{"n_layer": 9, "head_dim": 64, "vocab_size": 4096, "beta1": 0.95, "beta2": 0.98, "grad_clip": 0.5, "warmup_steps": 200, "decay_fraction": 0.782, "decay_shape": "linear", "doc_mask": true, "steps": 2697, "dataset": "wikipedia_en"}
Each number is 128 + 24 x the weight over its row's rms, rounded and kept within 0 to 255. Layers, rows and columns count from 0. Numbers have three digits each. The size before them is the row's rms in percent of the matrix's.

# up: layer 3 MLP up, 768x192, rms 0.153, rows 543-642, columns 128-191
# down: layer 3 MLP down (transposed), 768x192, rms 0.142, rows 543-642, columns 128-191
up543 113:102124107121093113118145158123127161098146123165180191134154102113091116164149100156125112145083158090159157152081135126135113064098142117148119151106161142194130121116119080132115115114117152
down543 105:114162122131077131156131140113172141107157121151149136128100151082107107107120096149140129120095123109098172131151079088092096145129128123140131089123131082170152105134129120123099144154122128
up544 094:175134125093125123159125156124115149089138105155160103116158118129123132103119108170106102126114131100101152114134162095150111153155143133094159118146099135112103150106120107082105123122147180
down544 083:137123123130119117130146125140131152178087132112153120161167161142121135126161123113166156078145151151160124151119133132129154106137112119107144120129116094084133151155120147093132134121141099
up545 101:116100124136116150150189109121146098160135141156076127137094153130156139142152108099111127069139114101084125131145078101147113132149134124150151155124117105114164097099178148114107111154143115
down545 088:138124120157138133110137156125064139128156088121159092106162123111079142103141104126115141142120106145139130160079116099149132102101085148120143133125134092158079121110117146123152150125143164
up546 103:124116127170111147109119166162145104133142136136117121108132131134123107167109119151116118118149157141105099171138110161144126120097114118130143112171116156125145143095105092103159102124114143
down546 108:109135152147120145158142142088120129148113116106103144144149141108120180130129141158144122110123159155121151152060125159148136135132174134108129107119137124116115123112139113159096105134147136
up547 099:136143098114151139150161120144103102085130124111098172100154142165135194103138114136151149154113112111144124124105150128125139131147131099160167151127081148166067184095128106119107144112184112
down547 093:142156127122120165142110159076112112133125154165106134103115127116157120114085142136119148117109147115106109162141100118128105078173165109114152122163130135190144111119148113155176123154100106
up548 100:101122134166176112117114150097144106146101137161113110152121113120124128138125153147083119172141118139160125109129094117126137132093114107127107108125135171129126121136079150085120111115167128
down548 079:129131153118125102138118122113159128120101090140124121120145156122136103096097121146125081063114143129107148078073107119136120153054065141179105089099132112159093091092140126117120120154128157
up549 102:129127106130146154146104147143145136115164148145153099128162116117123139100164156102142191101115090095107126156143137143151159149121076136123065130143177133152138082130176137116124133120107109
down549 094:142138105121118153094139111101122132117143093097150119180112141156073141147113147109142152116176139136132069135105122128127069117100142086117117138142149109161121135113162106104099110170092124
up550 101:127188090130115134142137104126123162119132146127124133181125124077114142120162091094115147101145071087103128098122180102087105103170098102134090124158128180101129129082125104132116140146123172
down550 101:133113135144121095137162118158087143117128123111182111111148134161146109117127138131095086143104145069088131134113121102141128157128132148121143136168118135172136127151132089111141150141156116
up551 103:123093086175153121064169098137151136112100112113132158128101145138147114133139118115149090129144098135104117164112105117105121130165126163133136102121144122128165104106092101122117144147130153
down551 109:153186071143129145064117131118140163125119142122109154158110119148188162112122100087113101155115111134159134150105120109108122138155178130095096125091109179119078120146105149104148123132106164
up552 093:161146132131132146141151165138133110126121130111124134085106107086131172165129094103113154094119139116125093163151127130167162109122141110152173089131130115113167180131141104131116113135123121
down552 095:102126130117143106173128115126105144101102091130140135127144112116110171102124135118129146128114091127125083162101121126119103122149096130109142118131116120185139116178145148151137126127064133
up553 106:115097129123097116140090129138160112115124086164121156146151144163145160090096115172148099111133124134116101137137159123162126153096132132118127099145124129116089155087144111120096151146138114
down553 115:098116154108150161115121143141158102116140143176126139106120156104133111119129163164120133123090136174146119099160127120139161154113098110118155143132110136115112169104102110163140094095127138
up554 097:153125105141093157150084111153143122142143137144119152114123096088080092142136120116144082122118124114136126141148185118108167155154138094127126100149109099120136123110130119155095138121084131
down554 106:122118129093146123121150142082127131154108148144109103134127106166109141143127137147131140107132190130138111094113092147142113145138150090138117090152146122156120083138112161111132170158104111
up555 095:128158118114152119127132105137167146129119149133134123117089113156142130129138143129152116195123144170124162158091118099110094097111148076148141155135124101155094166092146114140097158169118139
down555 085:141146116129101146111116144148096121138142144145136143096123124160160086098118143108149146124086136099131132111123122129131067106124158102114133099124141124154156128147160147074152116145116123
up556 108:121109088146165137139096160128096108126152126065099133120140111123121055127111141156140112152162116128133136109151109154096142102150079113156109155127139111142122123163171155133142179112117130
down556 089:106130142115101131132151109111117113128112142094152097140130149149138155084120101145158171094109128120134150170104143099160091142099139129120153142127126103144086158129082106054163094136130114
up557 094:190129144126098100150152111151161102157132121152135100169107111125174148150166100106147161134093136099131113146177162149149102128122152158107123092099122139106146139154075114124157121162122114
down557 094:124116104164140113109105080103112158108137143119138113088140183134117114085127116138133092133158134152140126143109097116115087108127100114186142173119137140165137110057089147130119127082151116
up558 089:117176148103122117099120139113090139131112117129151111150132159129115128223171116161119159182174112137110150140108153146121119134103143135137127118085132112107124135105115151142118115146092131
down558 090:141143119113085136115149140169121149124094111097192119110128170144110088128084133159114156093133157155134104119107155129142142091114124098099116146135131076134120117139122133120120105079116154
up559 094:162139106128162133126119130061128125140114160120165100149141129083164156134179121143117118129181115132190098125140101143124111104158155125155085104118140127091125139128175111101141104112135100
down559 093:114114135143129120109125151137108065133137135085136092111134126125108094104131161114148122108122133130096132082139155139109139156157130137136132126114166118150129090104133117182129153133137138
up560 105:119095139141133133133120109140118143136171183105110143149148158118169155144122131105109162083127131124106140106172177123138177132085117159142119094112174107157128160140125078097164096127146128
down560 102:153178137087128121117160135156141138127135134116118144178152121148155173115114122145156127117148142100148120147076143143149151113113082103142154083119123163130128156154134118120092117142099113
up561 104:144132142140118083115122141125126191156113134163140111133124120120138095127084134126113102126122086135139144129100156092133128148065149115126128108137098112168166135140109122109132136104129117
down561 094:101119150156127115102093161145103162125106137146126126133129141146106135131134125099129108118079163147116104148134087129123129102160123120123131108132160142104131102151151159121114128064160123
up562 096:157136111137135136134117124100107142103147141123129117102134087099107130124144158100130108151123118149113114117128117153099100121139119128121120156170122099128113125150121140117117133095133145
down562 105:151131135133126146176129122102125142146132124118119152159166124158167133084139115134167129108143144075155132134145064108157116138147137170173181108097135110130125148122147166121096171127164132
up563 100:144141093071117130112133109130130132136137099118181156124145090147150119178105101136158138109116143152139123164122112135148062098110141149185134114181145112130104092126158128092083143183126155
down563 102:111172131133104125110124124150096094079089116165145121095139084158120163099112107131114097133127124170130148124166072157115148138110080122155147096158120088177118147122108109186125140087152138
up564 094:110150136136131156130130142118172180188115101120117156155122136147146107098104111107128159166122145125116160090139150137156153098171128107117131108149157096123145087122114119110108137105149127
down564 113:176125167147103128137143142148124170121125105109152127127103089118110144119110110084125150114083128165110117164118124170166135143117171118156097125073135111119150117128168117100127113132129110
up565 099:137100103132174134115123113148139114135127163154110104123147117105135085115151130146153123127109143163094127085135117123101130117137113140135137109164114144148133093117096122109156065108123158
down565 103:093136130093130134143153142101145076105142098117081129107139124179134149110126126125096119108092145135131073128141142116134128141076158171143106165160121149155154101160111144100097110168101135
up566 095:114150102107136135157088124184152141106129091133128146153109140151123103124132078156098100080106139135127128117085133144166150086175083183127104143113135103127146109130117097126131155086143100
down566 090:146157112081124154133180130130100099084134102128099112132131100103112089129109103118104143117132153140121097110168071164140147077077116115130118140136147120114102134108143150109173142136148149
up567 112:129127110104117155100120127117156103115144149119111137168131096149143118124135138149128138149132114114112086104109094139139137119161101134140114084129129121121101104145131135091148165125106076
down567 101:083150113129136177135134120086174110149106145163170149117115158136117104121107138161142106156093104148127134096149105113096100128139100135152156116125143119129160107132127138109126108146146131
up568 095:152139147167106150122091123135140112153126070133138159123090118136097147132150126171123149143132114128132129120109159136140170138137131073140123131157139129157129109115147144132124138136123076
down568 091:136090141174118115135107131157131188118096137112137063062143159101138103133124125132162112125105157124131145134094104125112129106110122137184086172109147144138129147090150120087101112119160101
up569 111:118106109140105112135101116106153132140100167122154144150118193144132120130117052127139128112139159144119119150124085191097099123095114084133151135095169098142145168108103109150114139131098106
down569 121:141091135150103154116133173168179090115089126141140177145161134138145117166157143155125154086130123121117102139156161139125125162143143111140181119134133130103140129152085100129152136120094151
up570 081:091143103110137148120166105137112146113122109114133156098130138082135096155114081096117124128118129114095145124151100129121116144172115092130091115112128171116134140133128147163158087130101142
down570 096:174133108073112118164139105115151182135054117112112110116106124114134123121176141119139109121135116165127133126163137105133090156103153115104160116105106166128143117133149138109101108136119147
up571 087:131149113153119113158120139112139150127121142139103142148158104099158159104122104130115111168114138110131084138132129086134159072153097104136120121123164173157116132112139123129142114128116125
down571 100:111148122141104101118106106132137098087123130134112123093120136124151147115145117095109131106150137120169140136131124125147107135172124158128072214129102167151076084132102121079136121113144116
up572 105:167153122133126142112111085139169163128089117099121100167161157136134078125130156095137152116111091096133141109128125136112107138110113145138143120123164111180125185111041107117130157154101106
down572 108:147117179128167129130107102121146140064123134122065105152114090199132158087144134147088140075102161122123100115163135145101102083116133089142129135128130116163137155080125119162121141114131140
up573 099:131076120129128120105131112119102132155113177100116095115117128169134122108143113138138123130076117108117126096149107138139117120152115144136115092157134094143158131116117137128123077138132134
down573 095:129137134109170117095148174126152134108138100118099128100125119097154157104188127123124167158136130095104130174098145135121134119145088071112099168157128135169105121136113060107092145077124133
up574 102:138127125157145120118166119125156069143118110168149160149137100107157148119115122128151133135096128128156106128153115133092108141087172095090175169137121101136122145138123116108160118135117168
down574 107:179129119198072167123126103110083116153113104151132130103093146135139126190092132155126130161145107149145135120158156139089098121157148115144123153155128118120139140115154098142146110113096156
up575 092:072143124116133133102059136154130119128119135103142122112112144129105128110092148126141141143114105153143155111111142169131143117137104139135148118108125152161186179115148139120156171123142151
down575 103:087058074121132116132152146106150112117111118090121101123151129126146104108139100111091082104149132127106139123116142093147097113102094135159097132085087102076116120143139088108171155071197157
up576 101:144164126126102122107119160132164092135096070139124094144096131117149148098133130203120120122157154153086207116117128117167134123145189115128160165147106152126103114153169101146144108149115112
down576 090:102113200105114133143092129142123108099120126151090109142131156150087107132144134133139120140153162150126086139139171141118086130151137103122148135134092109126146126190059161161166134131176084
up577 100:115127105131109119105166162097094145123116127095138122106104141112093107176123113167142079138128132145117138152128149115065087130107142129108120145124124088101169132170131141095089119133197130
down577 097:150142105196118125147128127178113116122173184083108078099131202108128095112085123127119125148114132120122136131137085113106127136126113146157135111134157144117105137103120126107089105096116150
up578 103:128165166115137141152131144151144135157094106155146152082139091117133093119147130132107085108117163106162138159198077145112153135141092122155123126089135103147155125138110107134163118166130111
down578 102:165111125139135114120147180161098133107127154131128116162166094100101164145112106100095105100102148121149142112124111160124152125101135115094156141110107117094159133140123156159136178111126094
up579 111:093111113147120110162132136145098086123117126143164169126105124119134133141100119148124077147131122119139136114161081174128132134098112114131124129132157145134138144149161121143112161126101161
down579 093:128088140133125122145145136159138128119087153151127119117142131141149156134107141132134150132167106102162085113088128167140152163096131124103123136092108114109143092105149142110087141154134125
up580 096:159182120111125130141113106124137083137105119163155158144155142116147149137168159104094083141135146136106183133149109137132127139094156126118101110164142169128063077142140122094132133078093133
down580 092:172104161162165131114134094114159153141127121158120126098144143112103116159140143113114114113126142111117155098154153090141123113142078107146096099135150131131152122185120162114144157127062133
up581 101:105144111122116146135138164101141133136145143147139088101112148140146110148048141122141156147133125164127124137052100110098151124088112154107122132162155132130134113118135071106126085136120131
down581 109:118107137111100126130156136098154194088127124101159144143119129132140144112137099114210167145105124178132105129058148116124087098124125079116144156142168117139141131147143127114153140104139133
up582 091:085081103145139101095074140112121083143146106187100159172146097137074143133132092132123168113150106163149127092141144096118155115106152136115110097145164139139141140160085108162106093130136087
down582 081:140118148152106086160130192121127152130117118094100146100106162095177108177097126113137158125124142125108097161107102151146157173116138122127170118109128118118127127125072111095111166124131183
up583 103:121111165146170150121129154089123118130105104110149138122118140138148147113150118094115130138155172111147140157121160122150132143109131136128115153151150103134094196089135138130117143140120107
down583 098:115129118174098147131138135148096124108130130117134140076105167133163141139106097181116092110111161128138182143139154075142104117163162163093134158124115115126131165153165129088138164144136138
up584 094:131111123145103112120088098125122127081132155085137099089141125139113107153073133132129128139123106107124101134128130158145163079125118117129122124133143093135103082143180103102120145160100104
down584 098:098136121141112125161094104146180121122152131081111116119123182115178149154119124131121102119120077113127128090122122120096131075186113129121159106098096161155140145060119134117118145148129132
up585 088:180075122122145151132127067114108159110100139163134156138098136129131147092108137095114150121126093118112128082084076167126165181095121104142106076127152130145110131115159096141108100094085096
down585 091:112067133121162147150169095128150099150131119118137156136084080157111154127153122118144133129183108144115107118110134114085101146117141126111085157124133135166130094158137078132121137112116123
up586 096:166109095138143127112120164087146123171140131047122108122153098108144151120136088133122123103131148120134155122127155147126125066114140096145118126102139084105086156105146088110139121138123169
down586 097:124131127103114088111106159109107110137105098131159172128130160163149110147088153119126126135133106139134166144131085144109156092143114156089165137135116174105158130095149136145140113137129133
up587 109:151150130140100147117102119104130136120153160067130141105152128130125168090106141145111172075128171125084203110155153146134141119174176097082155086128105161111123145106082131091125143121108133
down587 117:139121094178140094102141108122100124094143132118134124123190112124084133088080102177162119180110135137092137136140126110142186145128144157098133126128136156166166146099086177135164142115117135
up588 113:099104115143103117161127143150113104094097090121131153121143094110126128095115125117090186120121143147135133136164101152090093133136126086118132147141101118096127196113127112142134086091141181
down588 112:139166134172158156104169135125144134132117076157126135134151104149086139164109115148118155123165134110174068147122144125191144136129147117133114160154094152126115110139113131106112109121105092
up589 094:125118117122110097123097145122137092140141149115134131146114156117163096149132157111123083102113145105156131142134166136108099158145179161119120086069112139111158119092106165117130106192110090
down589 105:126106118120160167125082174105105123104182133114132125145115159106152126131130142142106175137141061181132103138157165114097099119099145118116132118157121121131096098134109134157118155131127160
up590 117:083164121138075137143098108134107130112142116145155166099109109128151125130124108146169107127149148089164158149124133121143107137113098124126138154130134152159137121165172088111151125128116135
down590 107:102138109116147106152144129154123155131118161142153144120189113068109117116160114153149089133153168116171125143116100102137111171099098105137124102112103136131165091154138126098103120114141148
up591 108:085112044109120138165109128113105118168133125132141156143117121108114132113133142101164100125128120120109127111059138109128073118104124102145092091114164129126118155127130127107132134164126122
down591 110:137147115103155085124095126175098105099158133133113149110125156117105115129118166119138119140104173142114138149115155099134152153150087128126168096174170183150111117116136111089116165127111129
up592 106:107158133084150148120123093125124184132103119128130114145152157128146095145155067079151119128134136115107107151119138135150108145120115089120188174127132146145109104114093114141135132109122166
down592 113:133128145091131118112134140102095134131143132112104145127141109100126127143123078120142081143124111117124110114126099146105081117142170094122118142093182106148123088127088146153166118127113147
up593 107:091149091147163135093113135146119147081129124122155184185124080141126105098125133143131077139128101145148175112143178134128139126152131159143150143062115142081114107139113128109121137113125115
down593 100:124137128078127138084123101130150112076114099108136150097129151119091147097138122093149135099169115115134097172124127113125106139126132115124141155129162095145157090124101160126160149105111115
up594 091:137178104091099113135125097182105132119094116104108112110131131108151125088144104119108111148120097134085174163106094130093149111099145156134127107092121096102145141117139135121142132188122107
down594 097:140128106137081113123096109136111104140168152133127129147113064132154155133113110113081101104180147091110128171134098157136091138112115115105145137110075140131119149140128132142130110100105131
up595 109:103127153145128196140100141095103129185124131162099118100118125169159115109138135125152166173106105140121110112161123164123135144106057123115166115118106114139095120123143137124172121125150108
down595 103:117160088128131114159127134134134164133092131136101119130117113132172093136110120101133129155143093142121133150132155117133123158080082107143158143108134157123112160127140168150159171125142136
up596 100:125192124111144143117153137104128140123144117146109157105102183148094101136072111133138140118122110089122128140100104141132126133134145112134124113084151129147059164138130118146109185105104081
down596 100:107138133134149141143107157118097107105150158094119124134121102131107156129169127129106158122144092094156112156138091193108128164136146117167102130147089102147095091131083156097136140120131107
up597 099:120123117098120134109161118148128137136134143118115135171097124136154100119121129072142140112172129121143158138161171139122111154125097134147104124135119169124090135117148132113144110091145183
down597 099:123107128135064140144118144137123167129091124163119124150126149108123123131127096137117099123129132114117134116168149134148169162130166204082112157144137087187154123128138132128154127148166118
up598 098:138141153176091144132149164140148097054134128131123121142136099141169110143135111102104069131151111136129134125117146116119090130125169130130142157141125150110156149133100156134128116088157108
down598 106:149132155122126096092138138108148125091142115098126138078128103136140107108120103139181161105139130090154111126086146109120119133129165114130082109092139080100067098154110101108094173150126147
up599 096:156080134100115157112148168158126164105137167104144162140121119118127158133105126152112129121126129117149126135122168132141099120127136115155121152140124094125135103119149124136115127147093124
down599 093:165152140180100155137131146126109131119201151129122115113124101143107180088098176103161133127080137123111092137115103104146120164086140181165096133137143120133122101107071150124125101152103155
up600 106:147153147115125131172170106105125123102132131129131155140129136119133110108147131111129079136127132125101132123120138087122160106130087160120124116154114107139137120143147105123145124183149138
down600 101:118128140144153152095098155129150122130132154106114137091148134125126115131171117109116121159127135131147105115162139110085156163114132090134126127079150106125142094125137120098131158104107138
up601 094:150120124099116150164105164136110144096106157141134108111156129120147143158142150102135148111107121125134107089109131082117143112040112134136139091131181136133131171111153142071108098116111128
down601 104:169104115139130088112161087120141133155097116151098145128130142089119142155121109144159160120129157150125144134089112116115106139127161157125158150142139120139072133102123128134115131156101172
up602 111:146087117120123124124138122132151132161132137117146162166148100153133125107093140112100145125078118123112157080135137155101109119147135078106095126149125094128152165094145131139115125145160150
down602 113:150130139123146119140110084116105166096090159146102111131151115122138152097141103139119136110147133113133094133135159103127103178142148092111112138082127114156150110142138112164133127103132143
up603 097:092074137075119100071115144134145118154128116139085121092147120159108155112105149094125149142121097113169098124115106104110133156102142119106132102128144122143116120127106147129164112123121127
down603 103:138143121113151116114106139123106128152142127113064112115136148124082088145133138131134142137153097103122099127152122147114122124128117170149136089107120116134104104143096117133151139114159120
up604 105:071117131155157115131137123127114155117130143126085117124146131132113155139113123128101145134146113121148126158151076089131111081171164164146082162128114116157126102123132133062108104111155158
down604 089:122127122145083163156133172145162120155103108118108122085125098140143131085157163141126132105140138121119164126091115108146148157106123115141113120143149133161127095144113103109105123142131161
up605 088:129086099142153112123161174139117103119161113142121138146118151131142147163072138148132170102164110128097109111145074096142142134122111179112082137095142152115110134086127136129103123095141132
down605 098:129128123126140125137119147069182095136079110124094120144078161166133138077095110107092120092167165141119133093125083126097152115119128163115109126117104095156107102098112102120137132130131111
up606 095:114185087098105133106134130083132120146133150143097127130133159145192102116182140124132113109116127158141115129146120123111128110156170105171149143146136144124142143074130115104148102120136118
down606 104:124178104167137120116136136131130151119108120150095154134138115121140137079140152127159167137152125112121117129169074151154112115126161142072109114143143205150147146078130146141134091120085109
up607 111:124100113200127143101146154031192140126145149143125123114127147168154103156107120144143143136166138110127142127149126136117078156074152143136140149152124130119112157154091118049130143148095142
down607 112:147170137115148125106136130154136126128142056114133111145115114117122143115126139119144087101142149088128135153091085096109123134126095134145100127112110092088078109108146153161139109095130168
up608 105:131176138108152137129086078127096140125164138137125124119129132085114162114140153155101105113129099110094152135108126117094158135143165103175101155107144116163150069120134089085126120126140118
down608 115:108086142129089146132099144175120117153132139107133093134166143126112082143062102132130123155116072131142118129135126128119117105145100137133114153117147158127168176160134083108134164128176098
up609 096:133142172177119101138119157137141119152156103144114085117140118082144143125148145134108127137133127166096097061102096147112122111150138114116183089144145121156130147152111158124091108144120136
down609 090:130149121107183164149097106100145109114107104119136108171143128144115134126095088149118094141106126152134110103091131132135139130112076114100111128108123083149114159148123131125154148095146120
up610 103:175135119163104126111102148119107100094130124156111154129153127153161149117114120147143095106124129089151125162116156071123113098115128169149130144116127107131123152149132070134130122137153144
down610 110:142129071138071130145125137164152121121103112166122137137116138116182114107149158144113147136111150090126144112170154119125145099134131143120118129108170142073159152144148112124137129161114128
up611 095:129131121145141165117116115088145125130171117098165177149172120171101159147087129133107129121116140114158143164129161135108131075154119138097113102167094103141150149086127118118128081141107158
down611 093:135130178158133120116131152117127108108107154105113144140119161137132086114106182122158114143095099077098123116112113126124093101108157133102127138073144155133141120155146155134094123164064132
up612 100:114175140105117121130150122133169129128138154169143140116139107128141172134125140127100118107130105150138090135117121123096136104136120115181133094141114140138082144099165102089148102145173075
down612 102:126113140125140125120129137119172126152140114109122126107145118116083141184147109158114132113148144092159112143136101145138153086106148124116123152078057115109098129154105112129132116098162124
up613 101:143116108071087147142153132098105111151141147117153135170142174127104116128158131138131121158154120129131166118085131148132173074120121131108151141092090100145105141128080126101131130157137128
down613 107:118112168173091141127155144126159143148132105093121130125124074180143147133128100147153166090133097138161144127170127105158098117133102113179133128096183130135081112094147101129107135121121170
up614 100:162142161132142163079132124149147086141119095156118159094102162147059119162122121115157140100129130069114150124129175152141149148154126183119124154116145128162110160107149110150145150128137118
down614 089:180110135126139120149115110172101123121133160169153114140098110077078132122157127122106134156141124124145131102112143124153093093163144099132105119119159080120094163130164131143161139102137129
up615 102:098151096134098147104105093146109189106134150153152136163151137184165104150158156127090137155145084160107098139117116105159099105159129109171154123159145121171122074156159115130119174165188196
down615 111:151178078154168139138144105095135098156144106116122112131182201107149121115195174117128111103139115121073140104118104137126146142112095142177121119121139127166146130149129133120131159153119142
up616 086:117116179131092114145153130138094067132138094136100140117149152106129108149135126129098134151097126146141122143140123100125148079138124123131116094129143123143137162163179136124074104148123153
down616 097:110125149158122070123141143151130163154168147179114164141099130160132113115108138138100137118164130112126146081114111118138105137139163120130117125150156112157137140119135141153125086125105166
up617 110:123109112093113117112098168081133126186148147177117129117126132146120115156167149097117129149148122101133151155115181122149110147077121086111122151141132156154117136107110099094150107150109118
down617 110:088092127151094116138131109103124086150122120115080154092116111181139139124115154110141137113149116077117136119160154184114118106168168115126082120170137118089172149164130141116163103128156108
up618 101:088179129127119139136089117143165157112105093141145170131132132129109145110137141094138127121122098140172097127061095102107150151111132152145131118180150146132142148159163140168125143128131165
down618 096:102149102139135100123101126136135140152148088086124147133102130155169095099166134117145149136131144162171094134082089136140143126156119182155126127102099154076155132136173109128180154139148156
up619 108:106120102099100123176134123118105157129129123112127136184171158178120145101096112113126130129112109115170133133149121142147156134171130117113127137136110167117111101151134117094144179097114149
down619 095:143151142123105126113131097090127174123112129091126153129133173095108107118105101154114099124104141112142102098154134112146163118143127127112130067140136111141114112138117135088095134114144098
up620 094:112128105084094128154118153140111143125154144141180086112147100125127105123143149131137109120098104126121108110145158116097129120118170135123098089149120170125122152132104145101118099143149136
down620 109:142114152144131137120148107137146077136125136154159100154120110078172117132148101125165132142143108137062153129095114151110120099124150105114074178165130130131103108104126144108119164118139104
up621 094:092106103106137169076127099142130116111162147132113112130119091168131147124121128118132127130103099121138156093082108121130152122162113104113161080115150116125128116076107109129100120115139168
down621 102:156109153084124153118147149104151124131098176075117130126103151156088116147140143108106103106138129141112130120164166127097123115126100093093185122109146112126135132099123156098105116082100167
up622 109:138161103112124156139117190086100109102182099140132115165098132123121125129119146101155110108154127098151111139116131133112112087132152157127152187104133100112156104146095117165131137159119109
down622 100:115137149114101140131156123113131175120127145128109094146120168136076161152117172139113127128086091108129133075126127110091135105094155125146177126129128073121089114136092144113105095138116105
up623 101:115152122117098154105137125165140126140149120142106118160134154121111097156142139134152099132104171061107150151130128123149153086132127130138110145094162143154121096112082107142115120125155128
down623 102:143140128114111138133095136148180130133093104105154127146141121154132141131147113143139132125110086125151107114101141083147106144151088121120150099131128130054113065146143100155156146141155191
up624 097:119128127142175158111107097158146138155119138152161142085119087051157160139150164113118119151119122164148113145126149142137154131097111123130128137104134105081159160171139144137153152115107144
down624 094:117144156125117096132144117133133074134107143129108088098120145154129081115152167136094159133142133072115140101120098101138089123084117101135169146137121168179116114093125106113107137141175164
up625 100:124144138160075128132110137155130123150092101118147128138067109132111134128084105111159161120166125094134137111137190134117130136091117112115157141131132164086111124137186102107153159155124108
down625 117:137146072146094123114117153147162126139114118164176081115118141118151088152148165129170151109141151115130112088125144121116136107138139105114168125145116059147117098139160093144110156129137096
up626 109:133164132144114148093144131123132116108149120095100165172122149114139137106095084170105156090140171131136121120138091146154101109149147104168091145143154127151142138158135063125148127141147089
down626 085:115148109126166152132171080132133110132118129086097158189132065095112119112090113155116144104127124117134066122107122099107079115133145071106127126104133156147129166074109113099146136117105120
up627 105:140148133161131123122086135095143115152116136160151146108140131172136138131163097109088121151078130133080102162124176148133141076126122125129122161134144120129125146091126114185098144111126140
down627 126:122134152111126114099106096107150129125148105092115104143175115126154152141159122122116095136151130130113098171126132124157145138126147092190103139176100177112092115125142124143120119142118173
up628 093:083107101135139134134119141124135125153129176143118150106131152130154113134078136173149114073078159133141099181130116167140133170132101153105112093125122132146132149152102127103119116183129125
down628 092:110145134158161128077143142111159117116136115110162160121127071143123151121137148116167107105109146156163090153166154130140118132145087116137120094150076113110115112126162112072116088122131184
up629 102:156164088109106125120066152168095117118137107119152159141135134128143140105122144111169106121119123108151168131136154121130201129152147099107152143125148118104131102148166109137106131123120122
down629 124:119150141118134133113102137168139096093147142139113169142131129120132102115166131091139157117158137153104083111089108170132131156141089109107159145098154143127138109117127131159109099136109144
up630 100:109142107097117141094132092099082151154130097127144146095112150151167098123134123134110119078132142156138170152135085127130159137186128160112133098151114120163117078083145153101111153123131135
down630 104:124122121115115154115116073079119111152107163126133155130130148128181133129104082103133112126100116100141119127144151147135118150180145167116145133115129151149133142131093121135149133146103140
up631 078:153152118110095124126110138142128097122101164134132098115111118124104109114128164169135110153101106107109166123125147171130131171093126121119137123142085125150156124116083151146104152147139151
down631 093:139139098127140096154094141128120134160153120112119118107179133142138108097149125105110080094110105070129142143134128130165151159117114161112143139135133145156129077131130148106129140149142140
up632 096:114138120155150108148156151151125123151078143122105144152137121163111102141114140108110114114124138135128161111117128151160092149103173163139140142186117185116108108106166095141108180121112112
down632 099:148102116163126182110150074125138115149111137142090136077189162133122076128130147111106090113124137120145141124098157125122136125128105114109142145145096124099104083131132155099127123145152130
up633 117:101129124135135114126188144108146073122083129083183161164112118118125101127167126162137155129108118132130142122105165120120131160122134110086087130114117135099121133158160128128121129123117108
down633 109:145127137128114161112155136129177165110141123133090161184158172103121135148121135109106155148161120117138098121114090080128102132113131101087106100173109086151083186087119107129124132114111131
up634 102:167125105143128136145139094139166107116144122171110132095119148159131061116145137120083127079126151119106139124142129133147082122146111084138135169138118105127129130088080107115124146158161124
down634 110:115094143118144118155118110138137134191167076127162114117159150156143133116137163103149097141148128112119157135120122132098143105166144136119144122102145109144145103133124153119117111109183115
up635 110:089148101134133135149126163117112121165115185131120087134143128128134132092099137101099124129120131169146082154124115110188092061099132122131134132093126194162077125145107118154107149117144188
down635 098:164103142103090116103158182109130154127065142148103106133103116153124152105100130108117137163129116153141146112094129177125142118131138113106138159125117170082134125098154123138141112123115120
up636 098:144146122096131142131158126101136104112137116139108150100131169089112141170120161158128133140160115110109164127107153121128143080152135161141128134144170167111125122128163120150122141121095119
down636 092:134124142157090168144118122116090147105117131106115166119117123105114157152142120152112140144114171174129116174123131139152126135094096130141156132152157167079129096117114150110123084109108118
up637 102:145118121128136155106126113114177155146140081116113142128115130156076130155102138111119087149181119120108126100148157148123160169155123146108127119143116136159094145144168117151086131121145125
down637 107:117138164122115136148102139142101126144155169113093109095130156106117103119124128175138107154076167141109171133128132069126097123049128117195139128151153111153119113129133123115129116124149161
up638 107:113146077091120121100159107129140130136133138133116122112127146109153096112095105177112131071105076093111137149147125122127172091090111107133142114152116152143105120133144096166117164173115139
down638 111:096128149106106160150106134120122100138133100083134157097159104112109129166130185102137140119138134114154163156127111131128134136137103082126129093127117148131187155103115142148133144079108139
up639 084:120114121074121148157077145139100087100103115085153145109136112127162125127156138130099131189097106073117100074153125147112133133141153123129123127101187123112131141160163129131150068118141101
down639 098:108092130133103154141128149101081164090123147109146149123111130107135159079143138155079132162127134128121126129143142131179159159125118114136160157169146142070133124158141129128090093147125136
up640 105:155112176149097146160114122066150099141131168104147069132170162141105119082146115121145150076140157111104137106121137124137100077162148130113112108121126111125124133165159110151114098176134074
down640 110:127129129168117117119135123070131138130173117142123112152181136124113129129144118201120069110175105103089144098112162134093138116115146107121107112113089170127127145106129139134103138133147137
up641 094:105121134153090139107105153163142120120110101075113143187146168117097131082123144104137148089110104108105106154120101138093141167154090144123159126144163123168128150158090136111144103113148106
down641 094:116152145128130160157125121089133088132115138130098072132082085155071136151148129097090116148119098160137153141108103172128112129145119163087144150150103155084134157123139167177104160108120128
up642 083:168118157135108101128140135151125081100181137098137161126125133143127155125125122125116150092148130165125152112151113093130102097106164136155115124139126136155143114130145173085096147131105080
down642 093:193151112146109121147132160139151139166123120126147150119123125140081148109115124129087122135138160116126115128097093133100150089123163150082155204106122100119136133200111135133125119134128142